Each number is 500 + 25 x the weight over its row's rms, rounded and kept within 0 to 999. Layers, rows and columns count from 0. Numbers have three digits each. The size before them is the row's rms in percent of the matrix's.

# layer 5 MLP gate, 2560x640, rms 0.247, rows 748-798, columns 384-511
108:503504498503450526486502502504461497542492504538497561510543522487550474485498525525529488530475509516467512529483480527514500491525477529513493504459521467547511528462520525513499491465537502512511506489528527481500499477517474511508461522516493499518528526520549522502505500510501471460509546497486533475534489482518486464531495501552494509509594524474465513532474463524521466482545
103:515500512507545500510499543524479505528469518534511490468521521526501515503477443486484468501481490456498485553500526494507544510433463473488463522511501494472467435492544503478483505560528481521500472507496501570512478486478521511536505512503510475526478493474463539514476510484467493500494483509526495469501477464525513489475456497557516517516518488454489494471480489494512486481506
107:480515459443497514476465535508528483469503505486501487462547514479487528532495441478471481560467503525459543493488521510453492506492470509531528525492458480528511511485484510496519493498481473505483501535497504487514551506514494494478476511438467523458517490498509536510492488474506564558459469494473492487500523533479501522508584493461501495510499502480480563486515517510516488582501
099:533472475486490487535524533484494447482487514488526503507544479490532492471493492544508487498422497532471486488501501503501457482527505527510501485477529493494491544489553489489517489508493488556524469492488506512518536542534508455467506485510483502514508518520527501480478502492537484518514486483510518501502502503514482487541466475480477448493461494471522463533508480505515494510502
100:491518507497483448499513496497540554458464474459518487494518518518479506513465526473443489525559486486509514486512535490534508498495528542535463523522528554511474488538535506457520520484482499497489529498540577458506509513459515511493557499454508464499500518539474473510485463520526492495503515476496497474508515510471482466495533475507512475446494502495470493491477523505499515490497
101:494463536513524469502533531459516521501506504499496483463479496532507493531522514540494509509513473489506521554487499523518488508482497539504511552509519497548445543495539531505542516494512466481505513480483481506531483498515487455551523529504508491496542501483522525472458489526516518550522519489486537498463494488483505528477508519501485526499490501477509537523539519506520467506462
102:504484497513496500517516518487496468518495500445470485530531483505500532493523493461521502519469526522482481471505550518430463496521517514476529505441527530532445529531493527507478528494480548500463527480530495521511486498472460549516441537486476513495514497497514538512468522466475480463525486467471543528490491539498459480504497498512486533511479482511510524447496488458474515480469
103:475498546485493472496513519487487538481472485524536475475490482451484508481497506445490496520454507546465505469501502513498483509537501468507495468535516544520488478494440479472491489519486493480522469485498497486496507490474493523489515512505462474486473506509498489480489492476455515491566494486519497527511508537485475515478527502472486521547517539532536522509467496460511492527512
099:489513507536523471501517506495502521539509509520539482512503477506514462508495528477526465495441476508509454472486510461474566519468504525467469520468489501547519481490531540512518523495435501502495530511507513494461508483505514499520461484474508522518508467478513480512483524470488465502472505453495498462521457477448483492464507535531501507504517444481494473496526449502521530536478
100:470521496516503501544490524499497590537454463481484462510495443516512475493540496502486516522490524473490510544489490466507488511484511511525501498472478514479501488528500522534479490504479480469495472518487527466493501544540476562532535518521494506442525519513519527519495493467524499452477478527522444483543501495541494555486510506521466472531485507531518523504519531497522509505518
100:495528529483528480505517492546571462480526488445538563501488519505520485520514529589534500540541489532497484474523520460438481499492524488479468498493525498495491496531460455509482472497485478509504479502466513520508479490509455495505467505513447508552495509495502501460529450499557490492498485494501530509483490469549471494469470531532491491498505486484485475487491505483509487494515
102:526474428500529519512492522531509486469516502448488524476516526469496471519501451507531564497483510499537469495520506466494519506511476457473501510471512509467519502516478518453465500498468502520510474485530497525515513503460480522488489440491483492515525503468526499562496517465495495549488472503490511472514474491506539499528482500494504508492511476514498504427514487468464508495548
104:481536503458486495509518493494473530465466489528512518486451487472522509475508552496507497490480500514458477532493464503535464536494497485498488519452477482518483566516502495490472505494517523506464536464557493522519508498521457501493536475471461520476485514466510503499522508550501522476503506498483538516503501504499476530534519496497516501502510507467488545467481488534495517522546
101:471568493489475492512512486478484514518529498497462534520506518545497553487489519471501492514469489462494502476501488510505506470478500487510492501521453483518462534475523503499513462465477562473523512570505500514453495531473505502513523491439500492494470532508522503511488465484476504498539506514494501502482476551500508512445534476516447416495490491512433473486543481503472493483488
100:462477484500506502488473461495529547551474458517468518468510494472535494497508519508484537449476485546493510483453459507488498498535494493467494464516480513506504490526509482478464487433532486503441522455503529521492499473484475462509482464508500479450507469479475502504497521498523568489503549491507494494460547489496466478481535499513483481524506494491498518529486524484541499520530
100:552453508479489480492493415474510502516507521466477507475471471510534514506490500536489509506503519465546513498509527501546498511504497515498475441517532461521490491545517506525472507528458509482523561471501483514499521521483482457480484510502485481489503515502509507516512529568500499494524508512523549521458516505528500487476487478551510467523495544498465495465472497524509477478483
099:493476500560483496562465478521448497482524508482474493500528502489557471490518521494475518506524553500503500464484485461517471511482499542529456510537494521543520515545509551470501511501513468494496509504489542522503490498514423486469514501519522522551522479465505491531484519524532518525536496506538487523485451525557518496511478491458532503533507482455543465532503494526498469510501
099:445549508515515501518508474472471494490510541508436468510472499511511482525479470503527506525468464523530492484514500468497516507485494523478523530484543477522505477515451493499512526487483503529509508531506496511521509534481501510511472460475491484484490538471479478520469478507477479480542550515522542548499461492502509472522522523535494537468491487475484491485471475494505469552489
099:503525550510493441534554513509447478475488484499481430488505520478459480509479491536452529508463490510503546483493439509512509499497515509486543514512463456500479528495480496481518519487516509486503532502540524505466505466486525494558482498529519521505485481458467515488571479519521505517503492530509502538509507493463516545491513505506477468547523532474489485505514464495499525479494
096:498490469487498493452536516515460538515524491481522511550548501497490492489522478537479490528521487496533502515518440492531479491493489499509473504497510499527492569498478473521521508490487555491486513550505451502519496532482518466486516497507500538510528494512518491492464470487477505487509505493518542498487511510497489512507535513445482514521486466552494517509520478507511509479515
104:473513493506509497503514519492537452560491445489463543530515468530500471509508552505485537494533494495524554543500484510495488493491448522516496497497496563453475458452498473488516514480507521483545470489498499493504488504524576496495495534449520514503536450497552458483489501511507500491563550479510494506487496474510521496514482498488480473508521536532465535495466507523496526511478
099:503503483523518494436472496487510542496503495543493553520492482497494467457526518541501490500516474498493515519510478531473501506504529502514522538465467486541534534530501536498481546466491478488508526526528487481542501451553467500492523501522507552497483454494478491455510510510455481531498488505483518542525528508463451501469491487547479487455512558461490482484543524501491529492487
100:462443475516526523536481512494490487502513509505544502520513507505502516527498477511504470515532515554511486502494461486577470506505513487491491491535484516482549529499468510500513476503547537523474518500521533469486500474495532461513496527499534529512488520510519477499518506444461489507484496483466489498517487456492462485514530488524520469492500495476497481465479497526507529520512
100:489467486495512463483519506432527512518517507452497494488522485499469496456511508540454523518495522537493469524504484529510544523508516441547514575456510489475496497497531485458496471512488522469508513524513500449463457504478469548518485530488517489484513546526475500552486522478479508511539487492507498532486468499508458447478464550497509471473494492507475504487543515499497523498519
102:488505499513514538497516502539530490497466545503456501492486525474544457497509490544478517475508500489492499483504514498482483506476490498536498474500492554478501485485487475479500519517511510484475496492496519464494500471484492543519477499510512515518521485521481511492456543513497507550513519450515528535469451473486509497537481455507519529499510484484513503458487514454525498594555
103:481503494499489528498504539519486468519448456514507468471495518513545517486501465491517496471559499517571498522541491490513467454535476525509533446525517456493457489502522489491450500488524495473507468522512528487498453505511505467511552541497508497511481497502489530523488501477465491523554466498474497508473500482533558506540485510492485495501514507511571515528494511550516493462498
102:496497492516512505526489509481490452500461483547495482457503513499508511543500477495479510530536478523506525499483499487530473491530480509481526485506502490496487495477458467540521460474515526490517490528483510468497476502483502444476523494511488505541510506483500463513468516477517526513475530514518482541480470516544499497523460552486534498545479544483478520513509476496495517448492
100:496497550514513468535446472503530457517468521499531487460548494499501462512518465519477502530474525501551463486486497465512471460500534470515471482493546513501503532535482521490494487506516504503495493499510506517476463533488465528500500494525479552504489492471462501486467492494495503466498499496508488505489493514471533482444536445487468480471510512578500545478523521489498498494481
102:512477521508504522476466505507468477494537502498458529505490479510498449513558530509483507508517521491529490502475496486470495511492506523509517486505497501520499521494491513494493526489557491527466509528544518508508477486480470463541481514515476428475485521537469549479492506472499484484536490534502495474486511509461497480495540490512490474493484461522500485518553515510519506493441
094:510500518480493513524466486489496484507519472485484471567433499499533538528453446505475457515540489511488471486518504533479466507458486519542517493442494458492520509488508519499474510528505534502484511476492459470497511517481433497521515459509527535437510475488504529480479517508488478472468528474493480542512494507509482498485481544507480492487548535542511486476537494517457451517460
101:509493512544488540487489506485520505464495516504526480505465518428467448526486471453503472493492464546542549536494478527514507486476451524541492520503465482485519524512503466523482520475487491520522496506448497517458540524507457491467445478523537532485500526541511470504455498502519508499512485504479530499515481511500505527462462509515473514512514550479556518498489502520457545519519
100:497498499522500478544476463477501504543464470480426462469498539575520510534477454496506547530524492530523460525487520506503521457494517516480491490520483475509467509552491491520483469508494541476472510512514500520511513522511518523541530532542521462474492464486512477520493460480460496519524505527526470496488497528530500528500518535474543466467517474525487519455546499506492496533528
103:486474515500463465504489523476536538491475517513501523452439508487504512509491501484416478506515524488511479524536532512501519514497512532481484480504519487484493490507538473515518475484462472535518503477472493500504505494483503498457514496492464481552521506522504475505481580465519434496508498522502485496499488525502490462498510505526495465473458498490468504498513468537513525476471
098:474504465576492473521447508542532517495504509513470510509498492497499498469485500547518504438504511505544528494478517513472503536477468502498470489499535489515485487490500524469471508519479515550500493503535540529466524489474493530512494519465499462506475495508481486468510563478518514448493481500527499515495531462521513460511495473483475524487461515476507480516487526484462528502468
093:467469508528517504489496473492508499496498511557538515492529528504511499494525504536528475530522515513501478481466519516505502514510458494502480489443488514474500535509491510555514483509542490510491503529438477505532485457508476494497493502452471497478496476470499491496494480503521478548540525465505528521512463542522535538471478496485498515528551505530476466484548474505441526542520
102:548543485527517529505533498523504503474474528499503514520486476516486493511488450479516458508507477476525536517510500500505480541532534525538448493526487533505511548495524501488494495469504490478520401513502505554461473491491519514499493504512515503513481466457473546519496522522503521503425521479506493512469491503464465483511502469536494456518500543550521458549510478475511477433469
099:568506516485522461529478528491494445526430505490529491504511474502491519511499521564500469498487504519521534507487509451470468534506505512483496471501500489509502514472474484466520467501500545457448502505513521547488569491489495540499465485494505494506529482508492526466484503472521532482521475474519501508513503508504502503489486531551480459537512535519484492517470508464490467493477
098:490527538513496516516480458509562470493475518511546498526492533467512508495466480461492487493496510488482487474449505520518503527466465499508502499540484484521501537483492472506514479505493515479524522486473510500510503534487480476500515541481530465517489475499470484530500487500443531504505524483474504497514479492484472484487510475491458491472505473513523432481523515476520484470520
099:503548457494466463510512528534536515553474495542479504484510508510525452490495523475512490501488521481537507536484506528500512511534463518537497478501508503510464482515509509526542471503463506513491510507500510513471465517504482540473528546520501507452478515453464513486462499475490505455486496485467512457505501471501517441467511504471497502533478510487488460480482529504484473478492
099:491489475462498515510510493496517486514554478478472499489493534562501452516522523523519496468512538539494493473501509502545485489482482493507488499493515492478510490471512507516481535530491517524482528511489520471498536515506490514500452498507510523493492514501529460521524524481572493528480482483478530528519490475488449495444489548543478483493500474535529464469538543473493500472464
102:488503459469500522540477484514471488476520484530516485462492462511524527498486507495533523480493451493474488456500530464500514462492482554489511515502471479494478518524509482536482504494526508539512505517483496516490485472513502510489503495488500534527515532473458524509497540469517536502513467428528515528486509472508469494473509529453495482505515509500525493505483502516484488492521
101:471496492485488520488525501474459479538519459446493496487477459512449457530498476483489488433455509507463502504489544474502477459547528518487496539494526499485474471488490481462464491435488486532488491505489537512518520526451465474462494534460475481509521504479476480536457498490481513543477475524471520482513497515493481512497489558530520529502520508507462491514499507503522511500465
101:488533478546489522509504529496511534487548500506477486452496446478483496497481556501478500506515528510462455468500492480512454511478500460490468510498510468500475488497472482520488494478491469524515490451448494483506490482516524476471445525498513507527496543504519479492519468483477468490485488504542490472544506495459513558479481504477502519500495464539480467504522468534525534485484
097:493478498462507517477470521542481490500526489516491504464497502496482483528530501481461490512480499508491447489517527534485517503496456488562480493503520491469499516507510520522554500511475480536503519470515475525489521472526544493478501496522482476494464493500479479474505458499499543506568526473513502471483489506512469473517539502468473502564498441510510504501514524498494512495498
105:486555509516518551484519549537465527501494494497496523470469497528524486509523488460512506524494498497522473532526483478520558517473510539518507513520526505495540511465516498497483487516506531498473546493515496513473468488531548528559514535482506522497506507465471497501463528491505480473513485529531494493482509497493500503504464461456457519474491527521481448494547524449514514468555
105:503512505557511534488520525509535486494499481481499503510499502539515508543519464462504483529485526529482485458491474464488465453528474544498473469481508465510493500516532483480485498472545508483531475529454492532527484487504477525525468484495518497494489475507496487520511494520483502531530475497461482513486531502550505499515530548526483489488550519495575482452489491469509530501520
097:476521484482515464493527529485517557498501522502493494499490494490464504500540491491555436468489470489534471452471503472505486499478450528436507476528526537504500490509495490522465479507501497469515512469483511514520456499500491474502492474448477512525515492490523511502488564478521487489518442481481468505572496512473511533493495471521501518493487516477533488531460524481499523503496
105:473514520527532483518459504472531480480494498478522460495523428525498483531504504509534526507498505528511458485488477464494498493490484501508473483480530496468481497462455498499504534503484495473499520523502486502477484488516514490475494487474463507476557526495442541517456491504465497511530446441554513519542489528499500506451495524461516463532490499485482489515509502522512486518515
099:520545452509472536542525524507569453472479490417476506518453476488521500533540468475493508501430533508490467538503514476497544510465515502516500483503519501500503527465481500471501481495475483502489546475494482542496461498478475517468520534535531481507498492499479496526499469508490482503546502541511472506491530560490469492500501514523469465500466544508542476497488534492518497492501
099:477511502485503503443535512498517497505500497508490513472503480539506532524509526472513535479507470540486520459462477505524506495444520476522505436465517550471472517498487508506501507448491493477494517537467523492504519523502490503529509515596449502492480528498508484511535516528461480523514483505569474510493511524475462489526487499430496485519521515514520511526486435478510484477498
099:457541502469504480473511498481476510514495493507467521474488502531509530492522564493468465474497490515485506497517489506518450461482507490496478499508500486511500525482531465502503506495491498487494524519510570472500477438491524508485481488552492497505474505470542508519531486451538456502471459494495482530491503469523496500483497512467504506538514500464515495504501461518499461508540